config.yaml
n_layer: 10
d_model: 128
n_head: 4
n_kv_head: 4
head_dim: 64
d_mlp: 512
vocab_size: 512
activation: "gelu"
norm: "layernorm"
norm_place: "pre"
norm_eps: 1e-06
positions: "rope"
rope_base: 10000.0
rope_fraction: 0.25
qk_norm: false
attn_scale: 0.125
bias: "all"
tie_embeddings: false
parallel_block: true
init: "normal"
init_std_qkv: 0.0391
init_std_o: 0.0277
init_std_up: 0.0391
init_std_down: 0.0
optimizer: "soap_variant"
lr: 0.00738
beta1: 0.95
beta2: 0.95
weight_decay: 0.034
lr_head: 0.00562
grad_clip: 0.5
warmup_steps: 200
schedule: "wsd"
decay_fraction: 0.646
decay_shape: "linear"
final_lr_fraction: 0.0
batch_tokens: 16384
seq_len: 512
doc_mask: true
z_loss: 1e-05
train_tokens: 100300000
steps: 6122
dataset: "wikipedia_en"
Each number is 128 + 32 x the weight over its row's rms, rounded and kept within 0 to 255. Layers, rows and columns count from 0. Numbers have three digits each. The size before them is the row's rms in percent of the matrix's.

# layer 2 MLP down (transposed), 512x128, rms 0.275, rows 379-485, columns 64-127
101:082116112111077119135121108105060108064151124166140110110105145134095154127065135053153088149092141133128134128087116125161084145074124039083185152158195158093198169180174156091161140061173105
089:095145147122122141169082109131122177100126079107107051166082123126116167136117127142174114112095145130153152119108154126062091160105094154168163098167147151089081154164145140199158126114118125
102:086219070118094053153131148086117129159127122140126112135126165079155114108122127142129153064137110137111125093143097097180129126095120141089127187172141161143215158183109106108122092111156116
102:141149188143154138133151151201109112132109115080106184148156126129085118140119107109136140112158117051155153154129126125175139175120139162181123084061162103150142115133141158179079141171106093
092:056168137129133123074148107090162147170094109151140100150177090145130113162119071114101072135162138153130078124107128135130153162064097152133133077104103113182088110117149137160220143121153099
089:124116078143077109100112113150143178094132088124159145140148151180161141164123111156137136098126114162099172122131211144121105127162181093134150101161176212114085122118095119175097102120155125
107:105124163075051146146102093193099102110139139101130181059117142141116130136132121150106157158159121157118140149140076181073130166119147121121134100181129210098120113124143152193167108064115087
091:076138148160118084108091172139108188104148141093154129138145138166097169101161114149074125144070126086093125133134173089202117110108141143091093091127107115153124164131173086113113139081103143
083:136140138141065084157072124092126088141218173150111122152143109139098204163135130156136184140094100134126078182121094157138124138131150150098126127157136169149133089120130091099081098094123154
105:186160108146089101156100146076125204092200070168117161147088131131172134116113124115141160128107101106105157139115080119072158119152088134130120196093119108122139117160135145061167086149197156
104:105064084029157100107101112169171155155100147184144114163042210114174215150149141115130179164153146165159109103143148089211119128160167155119152118137093165160137140129082137100091150096132132
088:108186137130125139206102084053099052126171159104133130147125115076175096139104158100164104121142167134134114137120091104128128129124119142160112120184105137157094157078130127087137160132113112
116:141030171114165114157093109129151118157158138128139146158126195099128146136163102144112164151177145136136126155181132104137178145077079166130137131194104130074166165124119162141141180121085046
109:183144077117112150147065093181153134135144162121093173172166113122151132149114194108128120119105140114097114113215085088139088066193115179100145126140164125041136068158149126158125151111065158
109:114150172195114111152189141152143107205122104155134158206114121165159119081131175105156136159222131088092167128068118158184190079154124119166192125090152159130166151136124123095114093125099138
107:151065119120139202094149081090137097101135126128152079118079122071115118154125158098177122148111128150123140128126135113158108131091111110100150093136127093087191091140141134109164210136107180
104:129121091137075126106080171165110141187167068197138130122109136092108065153157127119101124119106075133115140186113074091080120138168125083117183110081040107122133059117111147121144134098143156
087:138174143085049077054070114101113150108080148159139163152128125153095155122213128129140128108152059137129089130122133167105125199054167178114115129185174097121161207096161107169135142147117102
097:150096163125131162106112132112129088111096093066118098124117199136126160154122152118133112119152108117019144104148132203154131161214096138182137074134108103104186095080105149179123114120155125
121:143158128167122181151133113091124116124111164093118075082155141092100130097132144166159154122143071151136154155102131179147150110134147172122127125185038153185161171144080143129103132144212050
093:160129142126151094125135094132155174117131146101166182155099128096170106173150050139111076187090058142149165164123127105128127159184115130173133209139088160165164165169112160140109117108116152
099:082081127126059090105130141088153161155143125140136116141095122182100118096128086199158141125129137138172111144135159158106163083132187071212154081141116074065110189153127141147129104179131174
097:098171134103135149155154165145159159107125075125124101066200137110125154119174139155143125164126118134128130108061115113132090228128131064170107173044137147173178149139130090127165157120156143
095:128129177103135194135129136089139120124153113124149093079140070142148193171122093172086088172149075177091111117091136182131091179073156147111149117125108145119148183123130120229140105138144125
098:142175118169098089123185174088084177160107118114127165139140150084156147094126136099071140105149121100120125142134189084109135131096152088140109065140111150111082183136151122124118157121093091
100:089144132191096102120102119099137145141185123107099146111136114103106130100144160077126166095098069164109111120123132094105136129130139145095118125172192224141142167073211096156125114141182154
087:133180099130156115084170200158133152117151117128135160202162149144152191162160090179172130124152085138146107164168170145130118161152137190067110165170115175133127132128128059115133110105151091
086:107133093183151117078165149163065210073171140194099116119105146133177143081161124112101115151125045130139070172124085171106128137086143111153137111163127149195198109121075095148144078192120138
111:178200132158111120147079135120110121117149157103120107187079100111148106104169116154112156158086058134157162148135096138111166169107116126133067098085079134138116109056136086184097192110146128
103:072091146137137096102083105092140141133123101151082153081169090114157101116111107179172120127163162170080158101156138093152143151067140115095079125151145154109064115111092110144047091153167126
100:142133161084128072108120098126113125116117072125131135142083110106176132102099113095050156124118183058202132137136121084098194104148109151126077124100097139072151158177104154138132132135171125
104:125113159136142098120089081192086138151123101112106133083089178148138123063116097179105117163165143155087135167116131118061135149156088163083125097111177082145125128072094120134096146106188116
115:068125124111154128170087080090146089119085141163142134115130122133139129169133058125127127172133126181138141066056153141109129137101062179074165138084069089109149118105105086155136143165161111
095:150165062133173138049051162165132166162113125116081132120124150076093170168147150134117125088123098075120177105135089122144098117124130213098181142180144082138116135108099122102169098146120181
118:094083085108103103071132093167118146118151153149108123118109105133069148179106135163162186141084174129158136143129114132102107075138115091148135050163142090134159214167119124160110100129174123
113:136095144134110117100182094151143112128142184117080129163084168132132154130123061101119148139153163110113136055105126165094121147135139110030131079146129099099162135173078104180178156169065145
102:139157120092125150151120083111149148147117153081039148141107130124110181170080140053137163122147078136119137104119109089079094148160105107072136130105089122117110108098118083112113116157123110
102:116072065163086180086123078142151149127121159202095087149163169133101038059147142131142115146173126110110179152103113159141114113153162114153146133102113086049175073148125126107119144101172071
106:101148130174178121076154173096103074118156119127122113124087175102089139169106170129116176130187033103171157120147165137126057157148109120105117162148142122115143134118135118137147116121105066
110:159119081173145088146142111117120166162158098128105131099072080122144130206103166135136043147159109098125053101114122119178106171129161155100091149085135145189168132094091154161137153168163136
102:167139124138120132156164159113112187094150146095158092071145086180101130188124197087107159096136136060117131098155140079204093063123110149145111097120189074081179117184182141099161065090087119
107:127070148158102186163134196122151173083080070166125152113156143127172075149112130151123103120118057123173139122167109161150091105137185139130131087082127131146164149150138097146124114185157157
087:074143049179104111094124167127137111123159126110052140149168190125170083111143149057164133148135099120131163151117114142148117149120141106093047131145119143109115077130153087071110107164100174
103:125124138143138146155133176119140136113086079095142098083107125123109213110043108121087098116126125068074136120144172147158112173122173129132170113140119123139175094160147131100052121087148153
097:162186118081139175082138166149083146141170104141153147135193166135183157120095076192153111087215110133074093160177104131127165115152137067092119135082120187124158094102145145147107136109130113
104:105114119112157157133082099090157081207086109166176067110115102096124157125112100088116119097115141206164099131092102103093177167088101158154101103170132132181082131052141128129136134120173091
103:100080091158056098168161119161143148056125150117093174110098223116076075134155142081095154048143139138061135125160103124089108101128144133137143084087087098125110102121120115135188131088178106
101:145137092110129180154142154162072139129126031142131179131209113103066094129129130191085147173121113102139122150082105133149116071129125113153099137098088093125110171125099081163096146137069094
092:120103095161204163149137176143122096132174146105141147111140184100109090114127112168154123089163141173186158077055138171183146173086150158179112157111130147196151129138132098151100138161148095
082:146129117120162103068094158196141149135118076129071127137115155134173131101150118137104176097167133102140121127158120132171100113219120147082133070085157134139117117131094180117141100112142179
097:110078096069160143144109112103141112092090072162092163128190121132080095063115127127158192133124100170076138136162140131132102156178132154124096120133126119120117095139115127142122097143106131
110:098136147133152191145103139127138125144105175129113116115172110154143127080154141112100096164165064148112107118089146167151098134175105093120152156115119181129128160150123179144125160147089190
098:163101066078113126145139157057138143153130154102169133153130129093090095142136138187091097121162108131046113143181140152189112192166123120142110053123088149118150140106142160094146151082172121
091:118132123166140066063062103146133143125141079118106136100100154099092168144122108117124169164160100097141101127167150111133147085102123148075140140174139071076106162168126140073127048157113185
094:167127166114151141098126203142080152111161124121181139166124164130103114171121133141180076118125114140110130157062138112138126118148089142152124147154133149156135095147154128122097159060201068
107:192077125113124217116136172177113141141165154148094119107095144046145106176127126207116100062109111186161155139175093117127092179182125163162136112159097074108117088141112135125085149101111165
102:090154107176146092083085120096103217124098119083104185181146104132164122198129138133168119120128145081104103101116158085121161119128135101169089137121086139145050158083168123118125106115113145
105:120151132071151100076152163107149140139172079135161113108077069125086127178138155079061111116131185118110166169146067103185180187145098114084114155115181124149144132103097061113155122091125076
107:137170185168117103123128124114094173100122181144053145142146121142105193114167094164064098213159076143089127181122100150151167150101141168114043113113129090131145089114161126138128108127119038
101:128093083112141148085115096158160125117126197118158157159130172122106131121180144132169137169133122123149109124175092141144124126130160105116116152115114153210114109138139121145103144144135088
085:114177102073138053092098116087123161077115137130139117103163139069096170128144111118165110195156101163126112140105150095127126135145097217058122115146129146137154104109152115114122114166088107
105:152110101089117128130120136110161118130064105081194149159157120149150071139212129122139096116161117132101184079079152094086145089131135162092103100186111126101096086136158171098137105171102180
103:132132116072150035141186132149082121106130103116154128159106066100116088139100092202154132162145184108135063160185109120129107139150140121099099078062145130148115116169090094132165053090109196
115:167135129108094104109107084160134133092114086125139106157182174164178095102121158122099168104092162155101150096182139120149148186129104138189150155138131068142144091140160176133106082136099159
097:175153081114085102095119192166150159143170145044137126131124110124096120146137097165148112165063086094106160135159111146091130130148162130097131091141146119150218164109079144078131114101166115
095:133127131116182105186120130136123117132131135066126157126164160118158074124123091140117189137173191156157160139137136195102207129141118172148074110128142174180103088120136130093068087108107126
101:104095079124133139139120124173125178173158153140128119054116103052102094090127100135168120148172146152123146178076092161134125097120162108164151151145131099147115128108120163086112131132130132
095:147134182149130079131203114096109111074147119131112210097140120121129061081138117136117070156157115152084133148189088148092104150153126138105083100118126099139109128099135205107134132176108140
094:155191079111078133162204120092172115115129132103155187122150192164164106102084137127132095137089138068148108153162163156144106105150166133167097151139128087109148131126127181148118117134092124
100:118135129162191183079150125069126027130071169160170110094134201123107112112140144142189128162113188170091181090183081132128124174195091147137127092112136134171118158145134125067132142163189145
094:165122131149157206129152110113165101086133141089102150115111148130104169167141128163178184121198122089104140140213167106101128066111168134149131141093126104118171167065186084135083118102160091
109:081128119127121157197142064139099078138115148176213172148151169125119120121120175090183096190094096099154132100076134121128104114088106083109116166088170103173150120146158132152158144149145129
091:180156135143178094117102134126150138104189077077115147111141142129218161050180121117146136159098135069143123129121136113185093148073118165038091108116092074141041135102157140148126082093115161
102:104096125046144163148089072153101127071179124105150148132048154123101151081107133232139114145113137080178109091150132128113114126211077159132109159181164095102090133111113157112135150080136106
090:145102081109142101085169144085106146148144113127170067124181149077140123137163091166152104149114162141138114113068150153057076093186128098079198123118172076080156121128119132082177137192114173
104:098135106165068149105065121130088103167133150096148133114178123125137159055160165055159115098151095130087131109129159137138147119137197144194158140147136200153169166110183050138112130056122133
123:126112158091128131157171106123081155141147183116223096147161104095063110124112142115197142141187088092206120090138127122105174128159112124126118114137096097120148112162145085043138160082122119
116:195130190090202176178093143137108109166129107178097100135129098075071122145095127151098147082203080138155153129149124131121136154092134139175144150119192132110103172122097114169154131174115110
109:182130164147145111154097063119161159102133074166140107089100091090086137131159147113070131102082101096172141124080203145123117083123170122150149107112126157191136150109131049141126095104101118
103:114148069154160084164126095100146157139171130108137158129160145109099178162135152131135137167104135147197108133090107071082137135108156140116112103105115129120158164159169104121182087171111153
106:104084148136095123103159168128113131100135132143119142067127140203098132131118159165122181099063132128151170164113147185122166105109158108117136089103160113117137141103164137124069075130158110
116:112127144151120023071121185132127163149143083153151169135156124162120132148157139181119147101166126129176136139135151138149111175172129125156164142130184148098108144076126163117117070088137141
099:144208162164173142123130104146129111107122112085109148179142119152118096116099143098093088159108120152054183107146090109146138177146127088151148169102166114085136120117135099100087104122125191
088:158098137137112143139167166179143187132101121100137126138175165142092109118089155195137123137113128135123126169133053143129109158164100116082098099155132129190133132158170161108041167081138128
102:119081134114124123113182160153156217096091128172051127107097146206151092117180165130113092119112125147126176187099144130188087127182102128110151108101188103111106111123152117156120174127111139
095:093135104109127091175103148118130196059143068134148088127175110111182189125114170064211142110116144135072132116060106151141130120177126138131095180162132123170096129170197110133106118101093097
099:086214130124150157119162108102106112154139153140104150081150120158104089079140153143149164094126096104167127197149134141143149168128177137167137121097075172167102172171155100201096087112104114
097:156122151150161114088126188091233179152128181124120089153110082092126156081142108083143136093143114098150091149134049105122143127119128080128126117178044096136101181097149130116130146134142152
120:183094176123118065072138141136138139091116114150190088124120086105127066083139082169120116197159152156130151115153141124121153138156124107077140145091150124130161137074156118126095098122156152
109:105081133106112144135126076098160119095103145125075085123081145108120134112160093159055154157103112101160036076076099130076115129133152064155129214084099183097145092115125173135166130205175094
102:096128097077147166159203173118117107167143111121112143087144118113082136053174145146174115118127140134120173128163159135210100144126131120127149085107155098150155143179106135155177172143136133
103:068107114128112101081088123148116189090204139213115111171120108126106115160151135104147137154097117161164112080139081101143167144114106203140077116176118089162140152117171153134151094133072125
118:124133165110060103148165185196103165160134086193060123125122083195128157145100164132152105120184110083131124166168173148111112134142112125149122128093148168092135114195104163121117139097145117
107:133142151058144081142121069132162091132110084219114139138129143134179094146147106111105125108127022098114104068155103177123125147123063128199112117121149089091156113158148144081052134139133114
083:074160143143113121118137105144151185140100102118128112107168200152123111109127033140154113060081082083112127138163116140177127164134143166127131125118125147174187167107073077135081168123129103
087:145137133128136096107130149111131119137093151156133126121166081127137062125091150163169157104116081122119123124105117121190116131144082122095152096131159121216130133131067094102110130132162135
109:089195105146162095154103136201129156203166203108128145116134079143141132102150153046120124064116152112175167137110099159165102158154167152177027098101110125189123114086100124105159145132133148
110:088150141141153129195161116097100105115127086111130152149138140102127121166146153083101096140169148092093105093142084155128149077165140143148126102109182094126153105112067122088121096092098172
092:097167081121235102140074163095160079172102168096095069116095137087132124115100153116152099134135144128168129179068109157105185088126162138126131168122049177120167118127134099158128149142145150
098:094168091098200124089093157152123104126083106165101148134115186154097112134176135126111141135142146096073115175105098105165157146092122062103073079155160143104138093192095179200137086099180145
094:127110080156062165121080194100171143084147150137067195121132096116120165099091068179171106184152095149127135126134107172107114153130113118049148106147156121160142131140105169111099121102103072
100:119158125128124064102164113178157138142154164115148122193137097113160165163105184201126095090118167116148135144096163096088157061115097157027119095096155146121073126173113119111092136125123203
096:125132183152077168138109143132194110082136141097128138152102135114104152154117139047107099081117110180056113115082143129207126171124197117104115138146067125168156103092207166091119103108129123
098:130096158116114139146152063150099082090104158099108196140160097082149112081182143155113167122108112149109061125141117184153093154142165120058174083124098116069082154128096107090171134109129110
095:117085157162179160136106082079084094124153130112148093131101119131119164190103139115149111096176135109141121190117165096092103110139135160117113167158143075084141143194187107101127103114095094
103:151164146138133147126092123118183146104132111204141095096154120126086107165093090127100153153141101165163125119097146218111118135139114130142095113115070168177193111157142119110113121101089138
086:135128105157114100098137162071118124173139138156137152120119105104131092127098062117119120103135108184132180099098156113133080127142129145071098197121125072129148094066098107093179136174135184
# layer 2 MLP up, 512x128, rms 0.309, rows 380-486, columns 64-127
086:117140099123148138157143105153155175114165121123096117194118084121103124174135098145083087126156182099072099166083167098089095117151188152167168159163094113099075155119111150174142148124128117
110:080073127111154169112122134145118132117147148184200106184167132087125093178099100139194142147152059177149183115173186144134105138129132127151159101179162063078111103162132146172118170114139116
096:143152083127123114075117085110139122145095165072147157115114174106124104127146142191153121098153159177186088179144163066090078145094066145088148083153113123141126110115097114096151158107102137
097:096107071138130085134166184125140121129129181120090111097145202124164127130137181125090183075093140129136061036098141051132177151148147100171128088108104135142118131080119159143116115172137120
092:115109156118098144162132105117183107152163115113146145185125142186150073121127126157130093195137097161141180093127115155178116161154104168210142093140091160092138101092143152112085136174110147
100:119103147127060111141080147204113125164146135112139125216131176125155117122167133141096188137136158157063182112121104172115152123079115077088081095181095166112131116125160138115166098151129153
098:140101139152104086095118150113114101181114125042174103130135154143113087218165166095162092163143165067091117148172200177082116094111143105163144164155114120140110154112118116138150125120126154
096:160111165082094146123168110161129117067067136109119130132134118179219126117148076111127095138133128098196187118184134038109119135160161131088099123100174126160099181107120095166162155172192116
100:074123094135161116096096159099091140119135099105161102166114076095146129134090048158160114112136144100159068125146073148062106146193107134124163089139103115103157181126146074130186107170165148
109:101082107069163108143120095131164090144119064180149168091091152133174250132142103141121183157104132149138103049140141116190129182125106130140189102081085166139133133126108143118112167139090106
080:159150141081157147135188067158066154103143145118110105138117144129103095173149140127166133136125077154108167159149116124152101141136186075160156117069168118145134096139123118170104132093108205
102:104042139179168164159142103174172114180135131127155142142140162130179180169121113143123130127166096115109123169112117160135071066143114119085174135146102135154100181151086091078185173160098093
107:143140127221136155082122157154155141154191118084161101106115110115118142156109160117102113129152125114143100098148186141112150139119162159157098150131102133147135140042175136072146086109138068
101:128088090159137170102188137151188065161188120112091171153179109082162087135093132097135127127121196120143098132139147099163090148146119141132128132138094150181145123123058171149090193146142174
100:158135165170132124192133103149081163149140077118118110137089139148141102069143097161106133095117121207123142119118164183149170057096101130142144108185166160101120076203180126140109159175132077
093:156086088081114137107103149166107118163117088150166141084048148155103068089149140204177141117101128096154084148132155088131146101154108095160105103144127093145098189123109102147150138119144114
095:152107165123118146131165176189135101170149091150164086150160088137147102150119120117114192130121155136113172135148119156157143185178093042125170071138062142129149141140117181149166109107024167
100:116133115094158130162195167108081080138130047104112153123103135160125097113107145171153110143114143116137138120114088098083111136173116143080125213142125099088161147151144106160178224117085075
137:123113128231126098147128130086121114139239061141111145062165096137131104115086195161125154136163092140166150148149124208129165142146162137138133154153058158132148120153148185150145140149172088
097:190063074122132147138096140086175129150155124134207137141106169084182085102103082104106123204120127162150145143121101146129152141122103111147179150160128191106149114100144197172138114114130083
099:110119093141135150102131060147172148173134080138130122221124111145133124138121143123109066102119156165069124151129158114118111152111153136146121096056140133161135138138135150168107133105079104
099:082108091137101166128047176133146179128140077133143144113150157085110074122105130084141142107102195167135062118102139151110100137114133070147119179124218176175159129118138104169100126125116192
103:194118133126150135113164158183115096131179102131139103129142148108041114138106127120155115187106156152157136084130138096155069141128077122144084077118097116151171112114132130167139154131079163
103:186097092200130183173090153138117107157119124061148126176116121134122092140074112201145070104107188091088114177114171144116135085113150141137131062098154134137125180104049134181106157141147180
119:123157156129135174087108127125163161115143068122140123109093112146095196070176136094073096114135183069125109123103170126163142119131149114091113089116142155130199160122119076105087151159151118
106:105170154176121130082185167124146075144096146108184121174142093150165163107126103079158097102088105156138117144112112149175146130174172102088073113102115172208095144147133190086144131108152088
098:148091132121134145098161100066137111170160103187150165082155137089154126104238132146141107122130171166135099186099095172099153172142051129137130079097107192142158118130131115121123117118127095
118:172131100175135097119114156105134125135156112167113082198081101124159042126133090124121141129139143144186105087166116122068164032114151089133112135109171078141129098177119129191122182117111069
086:136126083122168158172089173084153088100113188098090118154105112155191073156071117141129141082117101135129131163151101173117072112097055125099089125093112152171119183143102106143140184108149148
083:119091097027094156131119096170162114136139148124133085157121141109129113104138118154113154098149183055123169130136117097127136127148129176101118145102132125122117111143124136155111091123141155
104:099093140146051162153168110205126141135141113131131094130141113077165161075090147088045105132102131118112147174114104163136085154118135179124143114156150168119111094078141184126064074129121104
107:106103146167085184123123098138097045114100181149106149098130128144169067165130166067089113114111127128154124157102136111115110170111057100171169162153128169169117104164123154165096147129089120
104:166082121104121144163125105179095120156096081121148088134164123160160129115137103089103128117166137181075065141153180131082177145163068102148124089106067107131186108095097193164135121138123087
103:102126138128182072110123065122111156077134104169141172151106092094114145060128124159162151093117097132162166086107129085182099114137101066147092129098147166133160100152152178136151062135155065
102:145097143131081101169165076151094079120180131130118123084121078175165173051133093077110062109128123167102179182130116202128122164141161132140085167134144140164090138083144157131125141095164119
095:145136094126120113092176126192174105088157083080135125164150100083154150092120154129142146113135140091165119169168099190129102117095160107075210169132141152107170105115185125129106095140140111
105:075137115109135134086105107081171138162108109130158121170154140097097163118093170181097073071141154103107160136141066141132089131075154186092143138143125148058112074171120127126111184121097113
100:106137103100193059144159142155141160124134113158101177085105142099125119127117114170108138187134129116100204084168152128096038116151108138088105146079076148136141143132184140149178113150088177
092:033138145148127103116151143127111154145063147077117117148100176097170094148084135102145143038121144101129141077067167140157180144089105106070127132096096102178149107089142130112158149156159089
089:084125115110135100112144075157234178024145138089122097151145143175102110119135152109164123135085109087099153103148154100181084097183138113108187097080180133085131143130127181118135137143160142
108:124104102110078136161074153164183122138083115127139168191139138097120114103131088091101064070112135132134172184149151157152064088108145159144159121081138122143164141187061163081106130101122180
098:051145180105108070101125112180164158147156114132084110199118090146160121093155086136099149153079125081146117114120084065154114142131125101116111089117168158191114104111146132105129077108135129
102:090150130025096103103138150116175093106115113116133151068106151125135155126062138102155129129177135053185132095162148135188130127133100093139117159119111095108103108147104157175155137174156115
106:137128095096090150083162155138074142093112111150126059061116116138152172168167222108119098116109107137116151109136148164045104158122136128163163149112165079121127121150155155094125135143173098
114:088103116083103194110159167166132159140172091143158068152188167169143122154113103119047103198115117101096178150094103146114139131171118133038171131120116121112103105149168162119144132184062114
098:118092113123076112148168077161172160046147142125062135168117165121132070137148074080110147061108151131089149081115126135157146126171124106137146064160054093099125125123166127136122168151150156
095:141097175113107093110112118106131115125178153102094115077103138189108116125152223136131117151158130155120168077130156126100136083114129099109040144179089144158147118172075110163157102193139135
107:126170161074088081096189168128125172114088088131155106113131129138110181104128129099104097109145094087177099125129117114076088146122132090103145185129141147123149102131135130148096153084211156
095:149113137151133092195138105125126128137135146106140108153141156142143109147138141096145082141151131116199154114150190175069105144103152112100083066118158144119104134033116108137149098082188073
107:150088099121122117090147083107145154098095155106089163173093105155124159084153143083158141111090196189109098113160104115094104118152120155109136125180207117107087139158099177106116105081128164
101:146164196125088086159105121078150071130205179096066104138169067106095157132109133154104188152122104128102129142097130098085142118146125132142176144114124110144162204160155108094113166145101126
091:142149142064137126181148108142077121160160139166111169139168079142090113151107132125173180140203114198092179135123052118111172152120118124172109149106070159180144172122125129066156138092103130
108:186195134153121210107137150097114122123113216116134181153076149117174065116101140118174070092129193094153132119122132162129141139092131136120114106119072147191118134084147075154152178129127096
090:105138119068134111109097162164107108127128198131127144147129170153090129126131168141148175083173130116130134145175061085138051102106116134140117159110118156118196074127094175162120128124176141
098:166128099138162161109132114140116146167159104162131114073117156126110119088107186166137163092082164165130169147145142102082164149148200104099082134192084177169186154130109109104142167155120128
112:119083098160111116134121095168110097138148099154199163141156088156101157105135125141173125165130113116148145135149107135055071138124113188147169111122110137121104106109178184090133108168166137
107:146113123108111159150118127153053165190112105106121123135137106096145099080040097125121105145134097082118132148145085107122116113196120052179155168113122152120144153124103133147129175130097077
107:106137103147087110165135125192175138122101126045107187127136046096143105115140133120168112145137129160162141165171133078137178122150112107089153053123140086092144139147108130179169179151129120
108:099166190218132100111118175076078135148125115138111152128152117140175152122081107147095109116130117117146048120144130152131208180093175115106091175165059133157155146086110123143122163135122181
104:172122150184125136148106122149109163095145117141118086143129153208128097100107147131114126085163171135120112123100090192146108091112166148112100119094113082175140083102149138126088136085157154
095:094176156153140055135128089102149090085131164134137188118130155152117088120165148080172126098172156105109180104141079072138127106156126124165130114175126126125162075171144128134144092124120147
096:072096127046113127086147110134088087123188163118107140112161079065143106127073121192152132104119181148167109133089098124179166078210127119155131076087131146112207117116130164117122146165118123
105:158157160103072149136119099161161130107124076133161094163129168130156046104136150060086111160057130154097161114096111086140129114127169079141111122113171121077083083111134111078166124123182103
098:120072076170113120114189131151096182098152160157079207160089146146144131127111115132132129126117114150195134136158119096063118122092131168195112122143177171158112106148147123079159120087116140
099:170112146205178111132104082156130091162121162083125100123132137150144104138143093105143156179161159122162139112170116143133074095089057158101086121122151138152110090169195149135117140092163114
101:143128156151146097117145088075105116141117158091107085202121131100074153133135093133048096107109120174112115060099154114117095165140135167152144072125154158136112170163148061133147085124124179
091:097098127147147170118152133096095105153117185090120060131119136135149156189136164132080114151130136078169156156094151124122082094090129118126165187108178135118089157109110085156103100138129079
091:098141147142098128170106156172129162131129132073098102160142088131139200107160111142108150162131168110130093130091127137178128084084108133133105113133193120146106149178132122110091057075142160
092:148131165143119182125192149130079045125140132158186158136074084156112176150173159113138157128149106148082138108135096149143129149160125191149146136149076166127128193171126093103173156135171159
103:173100123173131110158134125112132168093157085149121050197128116138124071099123153101128093118081126124116110114066159128153095165116141130112132106112151095115116108130172178138150144179113141
102:151143138146083133118112131122169128188134142150118098140156125163097150137117192122111136209058103139145157136125099143076124164148106140079163118133089110158134136127103103204131147131138113
091:116105114108165109092153094099123101136146129101096178088120111132118129159159129131146131144117095104164122128124100115075108118168051096162150146098140139119134172195193156107110113175139165
108:160115087134149150121140116104059115094129120112101118139093136179063158136156128132091128165099212114053091109109071150094111123169133117146141206201135114137132120143132151177106106136125124
090:155141105171127142119121133192157075142191090141084206173154098133142106124125173150074208127123139167154173118167110189110159069096128111113149196133133131146141128194097105124110177125098116
099:129128147139153093089165092127091145071144136126109119170111122099097102110129089085066166107081158104098075140088087120163085129147111087114130115141068131132088147100136161136139106070097209
094:158083157076119147136152154119105132069154131136122044128206132116073135114134136134137123143135085117136164181121111061076129089147124115146120173101106134080151192158152133039115125125127115
093:123122129157117173112174201158127105126139091131134138129096153150124108164108163152117130082105093131115084150172076153118129122121154082151126099176124085082116140156141158134115187173119108
090:198075135130119211194110104136085162149125111130059137133111061189135161078164075129089181086129094152101122141142157148113122120173139127119132111181101112103142113134130099111119084123064168
100:094091146133141112095119163148123100121165097144127149151147092097118094142118168170108048149131087094127173087141088187096097126136119152115103101111159130148087087168117141179109087160143069
098:098133156068073113115158161153092200113089172142067165128130148103138171146117113084129148186118132112148155117129095088135170146156188086122079158145157151196094144122115165116099164104099107
121:092103158120128075110134115150137135202103124145097166146163111171122109109149170114139135078169156081135151126060116108168112179180098141157150123106145142085132154131096144131156123184154159
094:066083135084051082139144121095121151189128138172131083083140132117168148147088121149172132117181108153119111156118113155075149075110114167107148124116134107117191110158164073102128161140180085
100:124150143130161139130110145115146106119129106069158141183084168126138094139197102132152125099115218168161130059145138203132145116121103175089129150080131128095149194096152077127163143165134107
101:157182128216105135115165084186156104172179045106100102130177121119082138109099094150140102092115151138091164177138109137113110106095121099162108176140132108074125132149077131118146163132158073
099:107095132199058111141133106127103135065143037133122116116141092071095199108113170122151111109134066132147126157095147151121132049093139159102160176143130136097130111128133107098137143145099151
094:195076120117180137113159103132134061086163138138141203111138086155105142119133162173136118145135115145142149194123174080136058168076113163111160137162113128118081064099166174115121115170096127
101:130171091131092086181123165147127155131130123118126078159151068110096093053127165174138143164162080056163110168092098128077150122143146153141078162085063119117139201114114100152160161127201136
112:123125165118072178139186158096092172162104145091122110144142118131134179131135140128114128064120137177134097086159156133073094162115113108172171123159157139149162101114167179190132149067136105
096:110079148096138129174138088160110096134142139160088098137155132138059201127203145163095183125107152106168109180082210095133121165188178102128146072123115103114140104129156177134096136152162185
098:153123122113133157192165116101122148142112107089117086135098113190126052145160147122054109100164115137193116182164195092111158123085149174128199124181137158099085114099132136109088168165168122
100:100080104088164137186129144146093090166185129104152178189167099103066149133089134150120144146116141164058131152143108163073148178133097111094121094156107170144102142114156099133116122154131104
109:054099215130101130175102127123145151145132108126141121151115149119178159085109115136069109111132082194122132110114153091151081115047117189140116112098109163113151162210124107084148152136132114
086:158143195106116162118097113103127103113152110162131098101137143163165178111082120093143078073183089143132104143143143101126162133114104130151113116142126122147118101162126203175088192135137095
098:174087096083128138125125090161041096122119138083115115097144114142104156108138141088071081137132172105147148203152148146079134173125133121182046123107150189140184082100152112096179126067114144
097:120171155073110157139128056147079153167134122128139162170093163141076119115153111113152105135155138139118157128161101109145157190174121143134161100086144139180120086144183130095146067104138114
114:118105110144082128161103117153086135125187151079096143184123137130155101146097150066128135177150153156163125152093069122122126156139133135126122091132074139146141165077170139092090121138078131
084:129138152173125114141116120089114103132101111151129123184139157086113143138112094082185080160100208133110119120096113158113116100156148165164139119109132104120134151147088102148119032111128138
095:127117150129076126161131122154107148150102130175158113160118132135163196087195097124129137160135185111105102129147148132160069144137084155106067081103156159139090145206155182129109098074116149
099:142151106220074140085091142143118105126157149143083130201201115086130121128176118196118115161114107151081144060147097185126120146150133083155123114147194112134118163131122140174156147116141108
098:130133138063131070167147092166093125191066145178119119176064174156076117125126091075120129152131143151133121169103114094140150148139147131146084158094111130115107102170180161139076111119126183
092:204145128216103114148121109198186131085128160064111106128172125148069151146126172115121122143185177129164161096138137214067141151124132117133112114142091116164139108111159189072079177122150167
105:084100090164089110137108126123117133167129171117087160146092106119175113128145058149101115099173160136136142090154125160103144161146162113060090108183106130148146144134140166133061084092060116
092:109062091057042147151099097207072100171138129106135138136134108164171109086142146110115140128101163133127130146129141190152158133173113151078166095161144090087098122146100110160122106110072124
091:137091132115111144159149177178134138079156121153121095099180105112083097147136122144130097120138123065116181086113132158175112119027084091125147115092156104122109121148184129132195114081104123
104:085182130083142134104119165180135150095125152139096150181093124148081081170128091148146108147135158121130109181100137096191120167124111081091141153127139136096141094155149116142153107136216154
093:093115179109057089162148111182136061121139119071160094190117157149129102086147127166186114135113158175109122159152111113102145148093159143152191102083136121089128112150197083136119080064153126
113:100131150162121153126126106157153133133150092124123092143098118161134132075146098173112108162139147124126147150121086133136122067153160142087147109178169110134165171150121122130116161118144088